Each number is 500 + 50 x the weight over the matrix's rms, rounded and kept within 0 to 999. Layers, rows and columns count from 0. Numbers have three digits each.

# layer 10 MLP up, 448x160, rms 0.271, rows 11-16, columns 0-159
589587446516412511590487429514433512440476524469450481437401491624609584428499492602530528559528561428574437427480501467480460519531539507482447573478402486437532454559397515453655474507489543577484498510455508497549533452465541489435543430443435518547530601499441543521489557489466441488506544566514573561490483456441491554461469547527519615493482528477530442487533540417533583591457486432545480539606552600506543506563489470493488507541546467417452574522568491536597542414480409
550577498481509501491595461504586499532560591447475536518542496557432487509536524456424568520409591463398579576522562364559450493571456404360492452451499527492473500441340517425562400516426461602475500447434363486406558461558478545598487395409489515495477456513483493499446438481493480507519507477476565458454435567453513511490512499540491446457527494465472501413507603457528520527491449544616419588614587527524419530586428471542501515524580532526465464570525445501503549521455440
514464516506589464500434475536398451573435442487496497451492521647498478532512410458482585498554465509403414513446447533458517552500555541521519474563495513459559505521519492488477416516536472586488479563542533568459493485475510522428526522398452492467481541437506478409559546535492510558511508518575506504515408528487504597526486576558529387379543467540489557560517463496507500525361446563516527450529473567407482530474399417520387508440592481535536513449510466488558508584533491
527417493484559547450503504523370552512514565417533477494464509543472466449561474456577427536504493486632515381546548420394547548501529447474509536507564504515499550517481540495520522482591514489460574475503566461447544492535491556546534482477575572401480440487505480510460563530492540468590390454483408552459500587539532492483478470462462470521450536543480524468490466556541497472541468525509520573461457448477497479498454509465493537511598471511524496529516442476379494509565570
486525538505521548516467451519434600346427460470455476498522416450475464403493514526610480552504485475508610453571533474541569522535498540671540568509597476491567471544464603472588514570609496391462522517529477501555562478481435463560551486534503505531461517478420520479513497529494577578402551524520527544536548586588489440538499476496401601407566581472527521534520477410539498547493417474555481550550507528563550497571514510525512542514510543534566499448466529600490471431479476
516507475492532453507497454511485490577472490434517574467523478486514520497506441464496415547449520495415506440448606517488480497551550508545430580467462520577453471464527431560515466503569465364535512428536478479400425556431574427561467480599494450577489518397541523503527527449424458399506467507573563578509451600493504513450450398549511553560595537551526500472500545458491473440583469414463506634400448455514509511548619487427596429550490459573418499526493576543474499454439405
# layer 10 MLP down (transposed), 448x160, rms 0.155, rows 11-16, columns 0-159
352418455594473516555471466488557465327506498540573558463446430457484489576536553525511534473536442548491506515460525519532529354412510525547487448476505470523433421521549561575438472539505511539589465548530401485383512516571577426460519500430450535459492522479535553574596424533519427502464525497447538455481531586458494395462515483363503536492534510568548493541473493586519467442501514473453462597484553477484466587531498624471485505502567502555525560525535483566552479580437438
461567506525463554521393470548478417339414569457481476409510525425549517473603488391487433504609433624409561561442503474524519569471505417404497468513508539413466428378508541467582453499546514586504551576539511596539489419557579565599531408486478538529561447595514479455499426479491470440556573526485528539485473570493462429596496526454555501526512455495515540527553498554403529457463470527518470612590521475464441537494384489512423515494476534526531479460568543547513468495524516
469466540473448449516518491473543488485443564546452473406483471600563420483568549528490521543444559533464547453507439432426488472559527500481390496425532506602541484527463511578473507503462502613495491448522551538463405454460500487488489536446583498470504428559505477656513481500491470473495501520547493472571494491523520514469526522501473470443505461490521533617484459529486601529444511460532535471400499494524440405493591538624576504575586410442501515545432561533477407523496454
493449501501528488551486559428557487530458560492512509508509466572576504454488487386443618550415509523495464495520424570505613525531470511514567537485511450437463543578511539426567538451407498519526536584539570528454530531524546465504482502459459521542453538447471593594523452532513603473495463543416465442382466418443505542538493573515508460513477563435506524502494526580488552486506451525523491508507550534491545500515572530480481575447556444474472526483512448559536574555514525
491473539431546470525515530464509521548464468497510608512443419524426507515477577446548537624489547444528527477505470533498483444517424520443428384513472510464562477441538559516498525561526438467548469568503604462619475489580559488493500423585559442518515450543366532561425490508439539557499506580548527496461524391512483466502407479496499548607514527495456444443433444554538509445495449539477524469557574464516494565514518468503527444402398621509460394570518515610555466496420469
518529480471544498496542488553487475580513548371516540442528487457436508542484506501476406508547470483446469368501507517511473515499449482451463435487425486518390456536557457570518550507458429394517426454572480524382524541460567498527479470509552540535529520484572475535563490425481538448446521470450565483571495530493519517526588516509428445498538492486526591520423484451530563481523461478397572548487525544590476438481612490433425534480485475532556447543501521461480418602526470
# layer 10 MLP gate, 448x160, rms 0.239, rows 12-16, columns 0-159
489501554395567492557498490482574540454499511491516494565481458555435492462506442404466398472505534519483536515603468554579533505536455536388458596480376497653424564545477432542440497552465554417512485424415473523546525493515522533568495385535473575507599398599466503473502455563478483510448467525505555475462458458557468443485428497484478533525479524465608513513399449610497550631455471549592501570579532435559474595554474553595517464502432561514559446501557381400459473407455558
541515418491548571449511530391625475555565448490516520442530519471544571469549389482515553425485475397463534481588531553559507488481511483512521523458511515568527472440540580469454446567536492480430397472588482502569464556518496410564536397423451524428564506444618498546475529376533536448477510533559542422602489478501437503425483604509497543479557520504500518570429510514552445524502473481511445546440550494527423453465471494433595504478545540471469450618520549474422447494485518
425558538532549501512564517463557515467544583584435481577555560515587497512499490442477451494502539370436539607533505536536500509545549463458507478474555518416562495496505530489452478452481506549468518504508486431492535584498512587444539512511510525487566568486446480447491506567524575581448491401513520494505512438505567525533428472516418474518579502484424552451522504538468461352506576557627391529555482546512446477481496538549521511437589492475478545481425435469428479590478450
510404561612503440491568432519534494401555505463582483452502435506469470436491447464505445449453602450554570508483547499532481497581473522455464551474445442477545533452526497482490526516506521430514458542446535424499497579506357473488593461494578500503465431456497455457415550528550506516523461479433535516500375592523547503478508539495459458490400525388429564522498491510509464561507557481513408553483635444439359583550596436551528293443477501479509588582531509536437464514447439
460487501479532402504526467524474486545500561484587547512421479452513534525473473574527472551562554479494428574485515481484505445580510532523505409597559446564516450514492460390518504534504528478528455634433480551532565561556493431498519490362540483482559434512502487470568595530505471548556499505531508506472456454571503574485490489467464547413544493549445517501465484563515477517523512467547552471441531603473484541465467455551477417446418420454555498536519589458396493563475461